Each number is 128 + 32 x the weight over its row's rms, rounded and kept within 0 to 255. Layers, rows and columns count from 0. Numbers have three digits each. The size before them is the row's rms in percent of the matrix's.

# layer 2 MLP up, 512x192, rms 0.272, rows 116-209, columns 0-47
105:139072147184138140109111147100064133119113099150085124102141084128144141093164181122156159146157121126135095073158070124076086145105086115060098
093:118178188118119090127124171146119133126093147124119138179128148117151153146034061136171089104101131092125146108146114135146162120139099159110143
095:080144149118091146171135165129140160107115081080094134169144146132063123128075133172114196130097088083110125150154166076127137125091123127075041
091:079147165137127140108101130075189125110159155106097129192158123159086121135147122152107101105111182109078149089119133164125141197132147130113054
098:146127076126109135095124160087136173159136113132098116075115132092105126125090114067084055101127127129155175133048170082102170129135141113118163
102:181115139111097199145077178123096064165176080168072162194163159112149109130077105141151119086151124142106136086112096085145117134119169065104110
096:171087114132065102137161174149139147109089154186117146154148119126119071104112101113112097096140157103141100067164166113158053138090084119157141
094:107118193152111139149178118115102188127093125129143119116124151144136127106144117136105074148107113101172115106115136109107131115159103051147147
094:100095102181157160121203097118123114070134125109115152196186088156097138137125123075157113120173129147132117152169103079140149146163111125137078
094:166176110115117149065154156060116104150120199154092128118118104151065120083076104143113117139140101131131099145126131102093147102113109122152104
098:143192215182178140080126125111119099170156110221151114062077114123186119107107150143150192149123101055081142133112109128144111158132162162119108
093:109108110166109088057125089185160132146183128123123185131069077096108093104136064139182124135042105096109082198087138114069110147121157142159149
104:157102164073188130107062130000150112140185115104129136122124109098143160144147135118095161144168135134163113167122171101082166107126157105141121
103:150081154164104159108141086136125100098140190159126138128182076083177153169189119105082108163132104114132109117107111187115209110109145234128124
106:136156119162155113146078096088042178175136102109139081142126109110116134139169116163142159102122163145135134119145045099085130139153141081162068
102:185168156055103156109150164103113044101151075076127082196118134127118130117140058111114150113173076106166192104143149059150121087125144119155114
098:175167223084102116161094135073100087115135130174141140107109110163091134184158151170086140106106151085094055093115120114185069164058080163126116
100:127143057070099056118157106133118158142149131080167054170124069102122117074100082149158158134099194122091183110073126119146166155163154113079096
095:123099118129148182099112067188096123104075183190174106114144136080124142175137099098108116110116106128107143122172119113151143124178132071185138
095:122118120147155113172157107201157150153121162057144136144102093096107116185104137183164137109102060103129101101090054131172177091101123081114040
104:118126132130123136137132088104117148129142102168059197110113098109134111086096145116088127193121151156110150074129131148117068149166133008130123
096:117086120197121127118116171148188093175116171112110054124080150058129135080167146142169202122166115150124085121163129144134096155146132113083085
098:151080075098129225060095162138139134115098100150093050128192142156143093116087070133105115144116129111093115117107151070100170095130139114125098
091:123075156108096123155160168122169123113113124158100122113125121174167073167117093128103135115140101104171123088124136108139163164088234124131059
098:153154112187110117134090133168109182123102071107155060171096122116190175127100171156100130182147136128072139155092114106183114132130081094137089
107:108120153093103178170121133074132148111167143166131152123096127073115101150125070108097154084142126111105152129110143154064104107063081111155142
100:086123177174123099124103053137157078106068152179101153112114095075108137117065101088138093096154100073111111175100119106176111106123114149174069
100:145111058069143097189150130163084169186105128109161163114122128117153107112114123125180157160128093149154149140126119123135112139129159111131152
101:081146204089157107146021169071057147158130161104197087101133154135120139140181135134155150085114137127177192127173164142160122108173167092116110
098:080093156144096088065133143118140108127102139110071092144089115152111110080102108130181121105087120127152069129164152159144101097106110063043135
098:141177138105096136144134137139141120123165128144127069147132107077165123101174160159124144142106147120103086115097109118139115097118120137105078
104:149166129135125120167207196136115192133099110163147115102106111116168122076155151176079170152152077111109150127129161049163127134117160151149123
113:143134163186156131070115152136141123065076138116104167149141147086114142096094141101170130136131104109110107146133130084101103096132155116127165
103:174063097154086182128092128126112168094072167042139185147158152146140118209142161102116114147080127106134103192134132161151078124116112087171164
106:108136146104159101157123142082118119057137152161150113084150144134180129053122119130131119104150141151113153110112096127193162141134108114168119
093:106158130180199128163117134118123150080138165098108134101053198099106112116094095126099189171129152175145102134134099059097147130069123126139149
104:098115125152128113082109097118066164145120101107121126073089132127085160133133120122116138157059153135132139166146138089108111085124114138132137
102:116097166102120084135131150116101099144146180109152100120151105115114137082158176114152094160118115156132124112167184141111123120112142164126055
102:131092201087110056107146174122152061080107075132114104093155116104145126125131149145153120129126095102162150120150065207156146134084093121150128
096:091167079168067157135111240075138107137094144096125083136088124148120141119140174132117156147074158123154061130128105074116191139102119075170168
094:142124093164083108112115133120148195139103164071133142089093108182129106178147127130096096177062164159171156118117107144091097172136095158091124
103:093126108115078129076119131146174173088180105102096172126137118171116110181121096179151151088093157118155204151131093155077101216118170114111124
086:150141124177116090175167116097144116069124144212099146126150080153158081063111124142135162159175093157117118126082101128178117109094158135114149
095:062137117127197145172155128119168111126078144093116138110109148088108165110167110169076163099134096117182103124167127127140114170118171134122063
092:141089107143122080162092161090099092155093139127131104075145097150118134130128074125093096163173174134113087117121148193164144134165107121085065
103:168105085126142070163176111107170100137123170156115120165203150163157171109090124105057169131118131134136120132069110134143094143130102123131143
113:092142121182137165081120133123073134145137100094149082119170131105195169143104141139073094122173113120107179133111088115161177162110145097085080
089:144158111144121091159136095141126173129120161149093190108086125068151190136133202133141135146076079132095154161118174131113129134110140167138120
099:089065149095151088127103177092106116137124101119155070134140073141209166146143100135124140185188137162117160123095115141096109122121084151160146
104:138133092127121130147123186152136128153049095177096165128177126122082124151090095157112151144096136142091107198126148134117130197136135101124066
095:129129148137105134105129094133118189133128077087119143148121138108146130142112193108124114140131186104106136190126071134123106183142160152156187
098:126122136152131145182162113154095147133110102076109146103112133151073131157158151102120142182104115077108092121132109139179091129129116129116085
097:121097173152071174112145096150095178160082157113107124174096200164110114068126132110154122126105139166207191125137093113135094101149114124107124
093:064143144104133150157126150115088130107169115127156129158072094141130101127155150152051114135082160097148181125138139125144113181138111109088117
097:130130087105158111099158128110137134143160118047127096202168136116111079180134146121042106132108152169165153148126143100127212132054156116120117
104:097139101105175102127176148138149102140084162127066102088107125141141106114132081128118097118139153092118122155090147127104104073103136170063079
096:127163157090123120154108148125149105114177150125116136136097143074158115141106085159088095134170174157151129124132149126157158062134148147115123
100:096096107173145095116092129111124134115177146137083124139134195118079134137143119147104110100143150153137147118166110136194153117071117145151111
098:125070058166183158125115106124104115122124138171139098102095165102066136088173154102135131108120087147169118083134156141110142096119105190103111
087:143159069129122142178108173083150120156125113159140114100055132184139068139111112169146158037135100076121200084174115083137144090123154085104108
099:118063112112100105108128118182107152134096143101161153110132110164184144179179122154120169151157091106103136108130092057111096105091172100083186
102:113093127150087095134137086079170120133178102154100127121124162093058143078107108109165164110103116076155092136174155137124132175153142170136123
101:131143129136150128135059119139128185147107205120105109103092141154096143097108143098095134141187108145141126108161073101136121179171106171089088
099:160112050164044144150113176168120136093172110129149159210126122121114179118120129140159166135112117116120145151152142139133103133129142121086141
093:113119127091096188146168176142125168098120105097138144131097182130184146119164157158182137161152155087120196162132146103147138175142157096049106
101:109103123149134167114085133066103113115147089129192110143084106083064149130079111155155133131097071134122060163164100106109152153134147113187143
095:099065135065091163088147140070124076130114109097150139204076154153137100148098109168129116083111083172119122155103192129169156147103111194114146
105:127120112156131138109113149163172067172125142065068103179042097111129144129162090126110171097103093072102081116131135155111146072101150114095112
090:137085087059095127109143163187158145063132137127089127097098159168085085142139103163160034141099147148122142119131136168145067114058119148113102
094:220091106116173094094138139151127108113160136147065166128136113122135161145138116117102072147172088103065062140148120108122090108134085167118089
089:139159137151065127149161113126123099126157110154106127080139165135092101124134115108099164222094146200124194086149162090125188166150127087107115
108:128125079134144154162108114107068136116128156087120143126131172110127150136137093141124118176136136157152175181077102127115146146099067168161157
092:147100142163085137140146113107088088080130133046124088106089128160144076119165119148167112168114124081109177124140175171193106146177152118149211
100:082108176073089136141131132139122129123181133129122172078123142160091157120165130139119141126189163115146149056134116086086123060175145110125137
108:119162125057103092118145134128085134075115136120121199137140137127129134169087095194117154084173155094098142163176162120130155138103084116190152
101:109125114111167118100079168126153033148148164147105209122110110116139154134076157110169180107082121109101166126129101060141138069115112108147115
099:097128145126103179079146135141119102170128166121156173149129115096129173096095095142172199144072145148135097111078100173084050081089111106202106
091:115137147191108107109117119159110116135146128139143062134102118132171112132111185091151126140169100127136179058122115129094122131053107122141138
091:166169131127121132178131148086082165123116142195111042128127147117097148148140125120131152152139183136059177152076078133149174122191058119086132
102:171104112165176170164122123130129151171057105100152156107137141137126159091049113077134111192196194141152171103069082127122097125090120079088162
102:125073145138139176119146097077086071107103120106151116119141135144100146125090100186115096154196208103166128123145145107100098141138099154120180
095:134077103069078135167112170107135142106114137157166111177164079164128077156152174183172106166126085131128121174144177073155112161142156151113108
092:121066175156189132113114119123096159142184135149203122104197108123139112078145128174134198164154157130154153138111145145136171080140170139109124
094:164166103082106138138122122116104112107115119157128076171114105046160118153115139097146084077173075107127103141110171105163162126126151083163188
109:155212186070131157160127120197144099177204167213128110085144149117113154131135137158091189090113124113104154158120124118099117124104118119121121
109:115146161095115108128145108102151167137077108098159094170108079163145127126080128137082114168166124148130131174118145135102136093087119135066166
108:113114167140114103218104139146091134140146113100085119117153150129147162077123126133158093149111097144138125134123150197127149134118132160130130
109:120168156149111175126108135117114209140073102124148120116101131188056082162111113144122135118133136116092119162087119131164108075184109105130168
103:125051091158142121154122131135135109150119158166151142124124120139144152122142096150084070105099111106136133112151127132163138075081117079155081
108:139100081112126100183136089097127109144135134115097079151138134153131192168113186085083129160147143159126113081082115164148066118119130104088177
102:086107109168158170111137056152145136163150105087134099141102185155143134133066162099125141116176158134176120101174139097134141165129133099073111
095:187161174143194083127161077107118091141095150110141058165094124094140062096171114073104121131137124111121086111131079140102183105158101111137128
097:120079150141138110165121081129121089120102059096142147127150179081120191143161123151135121155161162119139145143127192120147099114089130149141151
095:127126085102208123105143168110130082140104148117116126131097113147198102085090179100135133123170155160165159143134171052117107145068105152135133
# layer 2 MLP down (transposed), 512x192, rms 0.216, rows 116-209, columns 0-47
100:084070065144156164143162183101119116158165124085133145126132172133113100167111137151186143110203120195139139158059094118150192097139108092118131
098:070091178142122055127027176128123160136160111106126141115120108177127120096138117119189131141138119127085188118108144142106157187123113119135084
103:141139180150145167133165173097084101124127117083106114144079129137142122077079125070132102088145138052183096103125168150073171099166168146126139
099:084118125110112122142112158139199117173131149085163133156076162105121121137123172117094108142155055089102106117082124177150139070129128158107114
101:105154126121098140151132122118113185101108151186074091140190157117111091099160061123162143122103097113156071186146075120154133106085073123158122
097:148134056155108151072103108151114101143138092105100146130145097151147161148045067174193143155109126210116089075146134177115088160144157150145143
094:129158154078123117132108102149102114092107121120134104110072150130163153155150103122089102139147147137113134097097094108157140186108148078178157
102:136112082151174161143092125177130092139155122075124149104157089133167174106106130090134113145100061136101115089140139166137135140084153118136080
101:122157130142133113100133126109114105071095080153137106185167115098111110122127114127070095134118162119159122133122175106134110177142171159194098
096:156146103166072087128162143111164137121136127132117090154084139092168081117107184106127150141073090158156143115161085156091112141072131176120129
103:140101067113111145147114103163124124138117174161138172118168121175090155111173137089121144196147161153113129124067170141153113110161165120092079
105:143211111114144149125161146118118108112136178160110081125139133114125136120138139123104107053152058113167169129182129116133158110131122102116118
098:141145075198153119113139117161141120119140158141130048088128161158057107077147096146132130107118081063154186129067184078156187090136122116110134
104:181118119149166129109142149070122109157129145171165174091172101084103097153101164103114102115108075133110153176122120090097100111120121205158113
095:059133074126167144123118177103125099132105146118132124097151140091164148110164156105082164104153127197129138114126190113109117188135077092089108
094:091087135100124114172086206164144031103147168102124116082180109095198078090148126128149145127109222109138164164169133102099097149089162133149142
097:120127108143166175091130123110103081152122090151138198138116070128155120180132118117092179078160130143165188140176114090092136141117111169094123
100:120134138151144154126131185108201164049136098112086173169175145080113157119167115112146127064143132168148102177114133051154120164115112110157080
100:091090077107130129104102077146067087186120129147104132150121063122092141113145158173102152111114150160107086114131138096159127093134145164135085
099:170180037127154126090140101090160116158153172119103097137118103123083111123141161148103123113145198131126122143163098161082128147080133143086164
097:131141170120133186092120151110129140137118109099161089136165150147135149133222153104117148048146110071191094139122176089102106102158144154135094
099:100106121121107111125075123203169129072093125165183117114062112118172163096090100119086137149142103140106164100072066166149151189138132147124158
102:071111121158107149129070118157181104182090083106114130120104085098099118125124138138114120155142068122055079107183143092132106135115167147173101
094:091116237126047153090173152106124162102143180123181127122115123094131100124129116122084101123175130130108088128089168097128155098161123159138101
102:129080111135136087109158135181141121119140183103091147169118149104129155110156072152096151149149192108077186120135126189093092150144170100112072
096:137069110104155126171123136135098091116166085123111126112133104101125142128119134095078176111091165247133138168196164135131119149132057124142148
101:125188066112137120162150053161118176134062182109179070124079129071142193138143172100083070111112109195076150100145115126111156123192056134101123
101:105126099151140074057191145129124074146159187090162123125124060097128201199178097173139104174103148072147126134101092060164136162111161114136156
107:093101111136069209143106120137107139091098094185183142164085146124175105170160071144167104117099141120147147114171133133126131210114137130100088
096:106146096138100112054162165196129108121172110199107107155149140114170098125126104168140192146107143154128145135165124171073120140183132123120126
110:103168123150113116134170139100121102064083138132149150136160111142174148148153149179110135137104130127116144095077157133179155099165139132087161
107:146134078104064131137185096118097197122110151110138102113093119082075131167149113135130164086152158164170174126199112144183120158112103101179133
097:092133150109131155152114115158166173176118148097111168125161119163136052119084163113121118127162119074126082093112049102144198114115180167149151
100:115152141114171153139101202164084091148141121170194129175158085120148060138107162102135133140016163135135124108103118153063111158160106058147107
105:052107093163097126094156116150159134180065146115128081147149094156204095068138102169114104128128131140049176154162069138084076141182109142150121
097:131123139172157122098120117180142148097210123146135147148125122128090110098183168174143140080174111115094178088139143136120146094173171155164169
101:139152098173136119103165151095081166138119141124210124131127107176160134167127092112132178172134167174164114122189172112111127163177115119128148
095:128139135072117138083116131109094091095117141074089117134123093130160170127194090150126140127178117160213151122161057170108168147142126117131187
097:105152116104157163047148185098097150173086168116113145149149127113105121133139119098065126141135187157150044113154122110113106111126134127169142
098:074131152187150078120131179050138164173143123169106122142154103135117132127086115166103121030132128163081164140139099121149179127099087161114059
094:162093128114155095150113150151127178128106129115187149049171137118117167150155137140127110147140083111122059117152102166170113096123206156115195
094:118129094178095125174126131080123124119154079187087157107136200181112079153130141213164152123084147155056163155167175063160096190123101101136120
098:128123159060114131124133146099122094124132158111110129073178071158144133075159142152111147117176112139130142133161121148115146073185172126092094
103:130202117083137174162068132099181103180113163167177155069134166174113071177104177129176162108125144139133123164141136116093125139114166148159142
097:119137176101121113114110122096118128123113135114106119116141113150113076075124184204132167124163137144078116119165156147130206148113099149145101
097:149080192155106172117119149181124099071168161165112179093172071143111111141205129068158057147109105142101158142122097104211119130165123084132091
094:151129188062144037186104104145168145119120127124128117100114143063148134124090120122133145146141144120138145097118126103098109129112123163067101
104:165118145164148085174162081128106103106132142133115124151122100081129143155136215103196069140064079110092129144141166129074130109127152102098098
091:176146089167162151123121119117149132102096139150129122134173199154076132183107153139083073063096139170141072158186095110152115159060078117095082
106:198094148172108150094143082110143089099129108115120208155118124128145143068175171173103132180119173173107093117148110136153116115118119192209095
113:117184096088090148155108144117145152105144075073120119118078130114110148178136107108148114117101104106082162133085090153127130119101112155103125
098:171077137109111144099171124174093155130147112155154118144153121146134111112147096119175126077152150158125159148092181098057125114087119147143139
099:184106117106146132180114141152143205144100149145110131127126153166087101127156164147174131129103156143154158161092111121107061083144132169152163
098:056119101148078121112126190116092192081098127136134129138143079129187147163117059156123084087119125186067177144132173156155130097170082150117144
099:087146130187112132114079157137113151166121100136136158112130199052144111115085109082147099122110132105117188134176140162174136137176181126162160
101:098142107197183128147137149094147071126162180082137159110085134066116133115089177149143167133134157112114125161055151118126131072094134133151121
104:100143112129077088161091114051189168113126100126089148096177159116137115101121095201194125122155100121075171101095104142147082079116104103129141
098:132122155099174163175114145118166127065120134133112103084129137120088208186136117126169109172110074125130138078088138174089177116078201089156142
102:177143174104108149178157142137149109160181082138109124094170144117060095103107147132126123128157098139131177182087066123132142151047136138091096
096:137101090057113129161154118125194159150118136152091157085100201106126138127132060123170118068204068135101098104160158154122061087097108113112072
104:131085163145082151206121107161129146145146138108132140100141118093089150098141165163144153134125162101080096132094146161198104148169159193160119
103:119162142163104086165150176122170093108092136155176200119149093077130086119093108091138080073104097134109186131126068084151125179083143139142187
100:136163128111084113153090128053135121120062178156136163073083179093164139182143089143113102103185140162163150151236076096134127161157145196101164
107:149165127147187145130139106150115095189114151148152151151109111119125152115139118095181118064134155130137109133096123198084123104148143203128181
098:115119062064088151096088063125085118176104179107144144062138018139133115059151100144140171131144126154130124130098122128080126077159123172083134
097:187149115096110137087143068119094184148150103121140130150127139125149152120174116149112133088144143080109137086102161120125188123098108155165154
119:136186153109116099088146160109143125195135100085195116110071101094129136145190074141114172116162131091137090078150158101119114147120125109111189
098:112156019124134135150122110188107112122181106175147148129132129137149004116120140138166172121140170115104155186206177149132110091119105119098168
092:080109200154100126132111169131087073123137095090160104192121099115153115154126164110140151137152120111148125198152128131160200117179123069123113
097:115091171160131120176090154107121131146116108145086119121099147123122165155087116095163136049106070175133145100108141166122123119116097153149149
102:111185070100122165150105138165115168132096089144115126163176119081150076120160171142177169169116125113128161198174110072184115067093084125098102
094:126147132125113166153085126081207138100149154119111121067096140141105156144169176179148072100141105055131132050046095047106137076122151136132169
098:130170113091161077093101164113166121159131181148069185195114053073123156105124110149101095127091154207130132093156137100119120069110121154115129
096:091137083147161093108073116121184146095119140135195158159109163133138117181118140152062099050097113118174120136120123092220113097139167133111107
104:139142129098119100090129159132060100080143169125110170143134108178170120146116076221139168131138129141163081142155128093178165127159076128165139
101:142091119222136143165191152130086200131121129104147134127165115127124091108127068099151136130149128157100118087093169160120101153146130166143104
095:127164068060058137123141149118096182151150165112144158168061144098122146065157145124092174112126133133089117132093167078118168139126127159146123
102:143134130152169112129095140124145157172080166188114081103105130196169121215143133104161078155085126164115080180141119095106081126126151137175106
097:159121114111074105096146096108132170163141089141212117133143113099152137112159119122078077169140122089157133135145113112174226137084063152120064
098:131112186088119069079160096142107145115124117107067156156064136149121076009085111141094112130140094100094162100144080181102092133116126165153108
105:144075107162122150090130111138109049074126148102135064101089104182166144118170115138149130135145211111116141130143182162147178171179144161116168
098:137137097114190126089165102116148173126114109081112163121113095123162137180139063106135146120152063112070117073161166187109173147093153129181128
102:125100137073130166189149111165104132109063123109100143051159146154113093144163145110106113122154124160086135169084126150114102103122158138100145
101:085131072157095148148107170150167165088109105125138141185126104153154136153175148076149130082165134095132138105145147135083114134144125129110169
096:128101132117139172111121176148112109149093063089094083169185108085076182106094083137118153132133111127156155140149164163139143159093190149144099
099:101156133140179111157151118077158112132129165184128103121193093124136104161117108092120145133140084171118138181134092084126116100161121119165129
100:128051155105135182136119132144167149138081116065174145141101146156144031119137197091116105213112085121147119146122133132077085079101132153124181
099:164141123145143113156137122198139148096125107055100125136148160114103102132087150123205090123134159149116164181159124092063138103157131128139135
094:142128144140116128064127097094127137106184131059141116218139114139166113146068191117139079132096119119078127106090081165110156093129095136127134
101:169090169123106130200157175089118145108121154103068159099116124123143051073154087139158141114161060103143159134141146163163131090152122119150123
098:140127110158141158161115212143139117176139157150111114100167138100149157080141128101180123133155102143163126202147159170115107167118116068132148
102:089136178157077147142104138130086121108185097104098132088090172117108146110116145166072130166053097138141142105169125104117081118122084117160062
096:154190056155077088079139044087112114138085132136140070142150085127136093098078138141112141108095163119114063129155121170192131110171153123199154
101:099135138185160140118085112161126140160173160101121103112184063170120063106077184171141101101137123135066107114101148168154071159123161128147127
# layer 2 MLP gate, 512x192, rms 0.265, rows 117-210, columns 0-47
090:123099131125207169105118138142090088124134095098129163071144139143117091068196149124121129204149141156166139129112106081116140071141135132166093
094:114153106187123116110129161077155131094115156123190160059221086161081139147175124135110138155119124147103138109137118182065131145081127120125120
090:160098153143160124161059153130142139138118130114164140174136085116101078117181111128128140144151098158157078103158113169140121180121135102095121
095:146070135212069109106194082130177111142080139095102103129158081105103108105156111141120104107174171106109122134151114182094142144098119121108100
106:121069107078153110147170153169166176157161117156101194147141097138126115171117145136135116161124188192075124085110138075104105173088163139101078
090:165154114114159121121147170133082158164136130092107144117080158119146152141137135108134103159174066154098089154127144181100145053141122164124066
098:135106152169165087094141118117117188115135162154171102147107124150133164142126099073107101102163152134171141107137141120132097133136132027176116
096:106169141178198107105167134202139118167136185127118071155110135213152175118080144117136156105171117106088150121087118105098133094133104100099106
086:199149185110138146111100076113133119133186102149182154125191163138102199128157108170117082115161168126159157081174156110095140130165171160144171
107:136103064110055086128147167146170130140117122087105108164109141155072111119144121189126128103096204159134132062132151091165113136109110089070114
090:116126111082150079119103121137146129096105123115118154116131126156159128119123088101112059114159125137141069077159146165166170106136107064122133
099:093123127111155123113110092105163150095106114100126098082076081111128176179091127145148085136221133104184125182175117121120131143156048112122143
095:152117097157125089163110147099144103165105147145137106054075147107145047132145144157153102107155100170136193157141158140096151119132122163084096
104:171156118087180117128127113182165102144141162184161120098150148123100147172121132091206182116190132177170093137149068159150086115096143122112152
103:080169127189213146103132113126077083151114112143116140075139115066115134117120136099072161135253089136103135164097128115120156098178114177151174
095:145157132176099129146186085098110093104063154176149138096124143083107180095114110201151157119182132118149073102145147168112085133079166170101109
105:170147117114117147098152116151136148152086186101164101116171076127111136151119124148179076143120158119158119068101149146081144112164160135144126
098:139089096184130101169121136117211134088151119057094194142121125159131145144150111126116105164114157130190127196164091101109108101133071149162092
096:105125117120165122128145179163129117133151100117131174138194113164159131140096094129104114170071112107166139200128098124125110190146112167145164
103:151169091147118070107119152136114108146130145065089066119115101152139096083130135128165098121170103134185146143159134124099159139118108158093085
099:139135102142132183155161118136126108131192076105120119052124085151137098132080196121138129192195142112085125113146174117177185188116138158107126
100:099192177195142088130135101050125159154128163092108097138141114151141124129153114131069106171115128130183167159107101119109154139127084201056170
089:080125093105106157121163179161173128185109145164123190131152101174149119166122106165130086140077143184175168150118127128101164093134098129128083
104:059189093088171124131136148072144145107107148146166141129158114111111081124132168131114156144141141169157194062129096111150161210100114145164138
106:144116153105162131125154139099106088078150152159096114184080112118112100087092110121100148159098189173109142078142161110128097099087113100101146
103:056151151131144139087067100141173082082130138170108138089095119163119107060144134131088110093107123119115147133112151134150155083123058157133135
104:099052135119128161101200131086134130128111066172130188112111156143167097093160170142132135177119187124089109144151037102094086157158166122138146
094:130094122106139173099097141107113158182126103162099123064072106097190129114116081146174064075144170097125121169174163098166130158116173072135099
091:145156111118086166080146017052129186129108145148127116119118136178097118124110130063162147122180177108143135083140136123074131168175160084080141
101:121093097100119160109172130108177085178102115132144130098202146081140129141131154136055143136060212113167065093120143098162058114165125128164151
104:111090129124111154137142119122113139076113103141146157188114127090128124113132092101121170149180112143132126110101140060099135082104143158156197
113:144172116109196127122088165106175048072142143144093123147116218099100067139174109150086099090094184114143146161162132105181121153163100083146115
105:095121106174114130126098031085124072100105140101178141090160140069131140162138131122118140212097157153148182063108141161113069136083130074174135
099:127172179169117110167141155189092107140132100119184135125058145115042118156121120067105110096085115120135103086076155187120102065131109141118108
094:142148119108126166142073143123140149145118069134130122107118108093149140118096145120134153189128147073103162043205104093185138109144145154064096
099:127108075067139091172118185125133152158086162148137124160155091096104079097149145157137165142109135193162109097170164108129111098165155173126094
109:124128102130204147109104106144152134085126128126150208089098125168123144060069127125179101124130161079097099125110161127160167120111134192124077
100:116170156151126084154090094119135104146092143150181078117126080140126133149084120133129181153163152140149187172173165158099127071120129072135095
097:091157137075187151080130128151096166168174122133153121073069114163120146143107114136105151146113177166121144126112077142125070141141144127152124
091:074098051129153124171099091132120136135108128097143111134215135137153120148114116148134153074132105164153141187098095106126176149150077138101106
106:115078034207193137115074166173138189055079133138120134150124128158167107146122089122124158148109057118117124086096152104074131116099113140140121
094:136130104064083086133087137109118129139086118053111146137128091143118085126155133132121160129119142152168095148120148135110133138177123112063181
098:120072135081089120177067128135141122126167165152136131092167147114156166182141129099136093141100162133152134138119150119115177129123133154070083
093:198116070107170146132086089062130140186178109161129136099113109093100146125105127105109141088133130098164082142123108170143137112121140173091114
102:099150164182179084102109128124098126122093114181101131032123097117068161134160144104101198137152124134091129097116150135091145098234115088101162
107:143161115076188123138131107133158140161098153129142105120174128113115138120119101121138146125094118121223114102149090061101067073103120123158119
095:103153105163112093207114082134160120138134149134095136106069105097152170108053142116112148182038121137109104166109181114115116135088110171180129
103:099073105174152084118171180091106171119144084141155087156111151080168152158141077100146105122168121142155144113075096137051091112143192127201149
102:136180149174132095089143159110153180116090099135135022072104116093096093124178129126153194147118147176110112100152128097060138169172135124130121
098:119144119132129166077127115081129144145140103073106109140114148148143122114133179103114139136141165129105110175128126127123084174096189153113125
097:135153053116148131128109141151092185145131155038150160168124109107061153100172080126087189102108164093101071123131140170109100099146092145127104
098:153199143113155133130100068141135122129149165160183163096168139113144170144125162081095103154106186144155153092097151212125141144165130125153091
098:102083099117099146200129086032165098134156156194152071127114119092114122179083142121099207149128119107119164155080144165138196130121118157104132
099:078168132084131115125062081125171106102110098150118093118147145128093132132124086155181142120102134093138126102168134186135144132113152125191177
095:095153081137107106122101168042128122092142075111148158127145150152142139150137176110127101105127143103154130147136116125135163156147117201144078
096:169151111129132106156113118123088156124162129189144198172078150104119107140114153148095105149170188128136203151178151146129139135154152126136136
103:143162135109154208125125135132133205128122117167122127130124088072195114160096130074097124122164131184169133112157157099088099134163158068138127
098:123086148126159087134143100126123113138093128154093145079064115145067105142146118160162132118167165140123148132081117161122067110149068129097155
090:099131162098148164136109112165180131149122115111179121209152111060142113113163166118132151192104131188100115110139190141164139183113093163172144
102:139115084099154182061133086126103120092142106192083196158152122115123103081151124181093111130113156137091113067113218162149134145100143121167140
105:116119118117055098145135142128142106171123131188094080087103146069148085111114157125068095130140124171085109086073113078120146175123169183123076
107:094146133117060083124106145132136110151159130165082101133118071134145167051132171103109130128155156169090113093096134101205087174147115094123115
100:131109142083152103117097086152116111134092133113082066177140056179122079154139114146168077133094160151141202138119085112147144177166095179132123
094:122179101155087139164124122101119155093013153142088185168098143152145122111130091122165112116134155121163084211153117076151133144128117093138109
106:179108115167126095194135100176055136101145096116133159167118143105135108128069057131109130166122120152169138163134109105184114098088117107165084
100:099089136117133170081145068102146143138129134110149141120082115089136093098171077064118126139111179100146075108152135104107189107138119124166203
090:142144144131146110149160127116108138127120117110098156197145091099082110116147112131137199082158151113122114147164146083125180139126160188129130
090:111139150181142101142153102127080112106115121049155123155115061111151104103166150099112212090144098165167114133093154158142191203156111107122151
098:123068118144107182095131147151105084119103176159107093138163136145119167141145131122091089128197212105107151097196085104084140165132182127115075
082:095117204110103116094107087153125126168084148095113091101127169156108076132215128116150162164151110143053142082177106107086167180140084171137117
100:082142136139155131155136195154114188105115112126101120076088163093178080128152102136173158068150054163172158149171177115108165125109092159132132
096:135136170103085137146139117122105084097106079045162124125112145169078104167101105105132150155179143112106129186111130085097131152133074174177144
092:056208138099121122115080152132139143122062143139131178139126120070109103096170143146145133115121175145138121172121143041147061161121117136099103
110:165112111142132162135127097100073124157126082142120101208096138128186147113072074120105077120101092219104148087156137178145105195094147131134146
100:166127186085139169112162087180121189137163154136155097094155148092165057143138093098103142126146139110108124125155141114105185157173144103150139
097:155096114138144060115132079091123069078096120122095120165113087087117194106127119151163097103154117150134149113099097155137116115120115170159115
094:101120138074172162113158155110125085145102121122137137096141139082150079141110117141082128127144164085214139152106155098119114156148106103111164
091:091066086138127145105159109180084144155129131105199142140153148139102100143128166143159121167086148165170120109098135087096101169107149113163135
101:113163116071133147140122188038155112129107170103119061149088092127146138122125121123147180133137228157074093099086094162135162045146167127119137
101:112079092112127129114083149176151143104155151056120148133154126155131174218099139149120177178069144151201103095136164063175141140106154068123129
092:058127140145205126156100175110192127115130141105110133113202131184180095116113119117158148136083092137091134138080098105145137147146157126137069
100:168138196182111106125178110101111118094105094126104217134128125147162098111154103118129192191092205127159139141181155128132115159089121072041143
089:133094146136146134134132119175190170173130121185107141151102092084074097106081137134112135168148146189178141152096129113134178141087107161174153
103:124189104177163146125172136081148114091142114071138171162196146101105106155139074161122096106188147118101122136151150117154121118145176143113090
108:150105145087020116147121095105118088133121080184100141123134104090176159115175127131151155173140158128117117118163177096107213122115113157112164
102:134111145160100120159118103144139137103082130108148118127106093105130165147187179149093129152130130093122130104089095139130093118181098151138124
105:071082119063183160141075131156122161132123133137171153128066146109170137161134107143060161169110109091171105111169151148099115134145070172151088
101:123177146156158107120111144176137130125140112066104095155136144203149134139163206140103227116144067094129162057095104106136137156144155173118121
105:147103132155142132164139101140103093185124119095092161099139124078128147127097063164096181116115102132076130110105123076135127092086155170149145
105:118150148117079136112108159052117199067160109183046122117136166155137149123110168143111129051154137160123141119187107135109085123143124131114142
097:175099122165177073129143173120142071104108151153097165094108145138111112169156134197148056102164110145121113145189153135154150161153151150160178
095:148111131171095093147145105162164138175120113096112159124172125095152165135148151165152116183147122147151099129091166089124101131085152106163128
086:125209078091157134166131139138122122113164143143178103165131129129159133080154170123096170100081089130133175141117170120177170168063080064120154
100:154152101166121161101114143075130173151129115096176149125105109096119136101125097096141205147099107142104141166106109177090145086159086108039131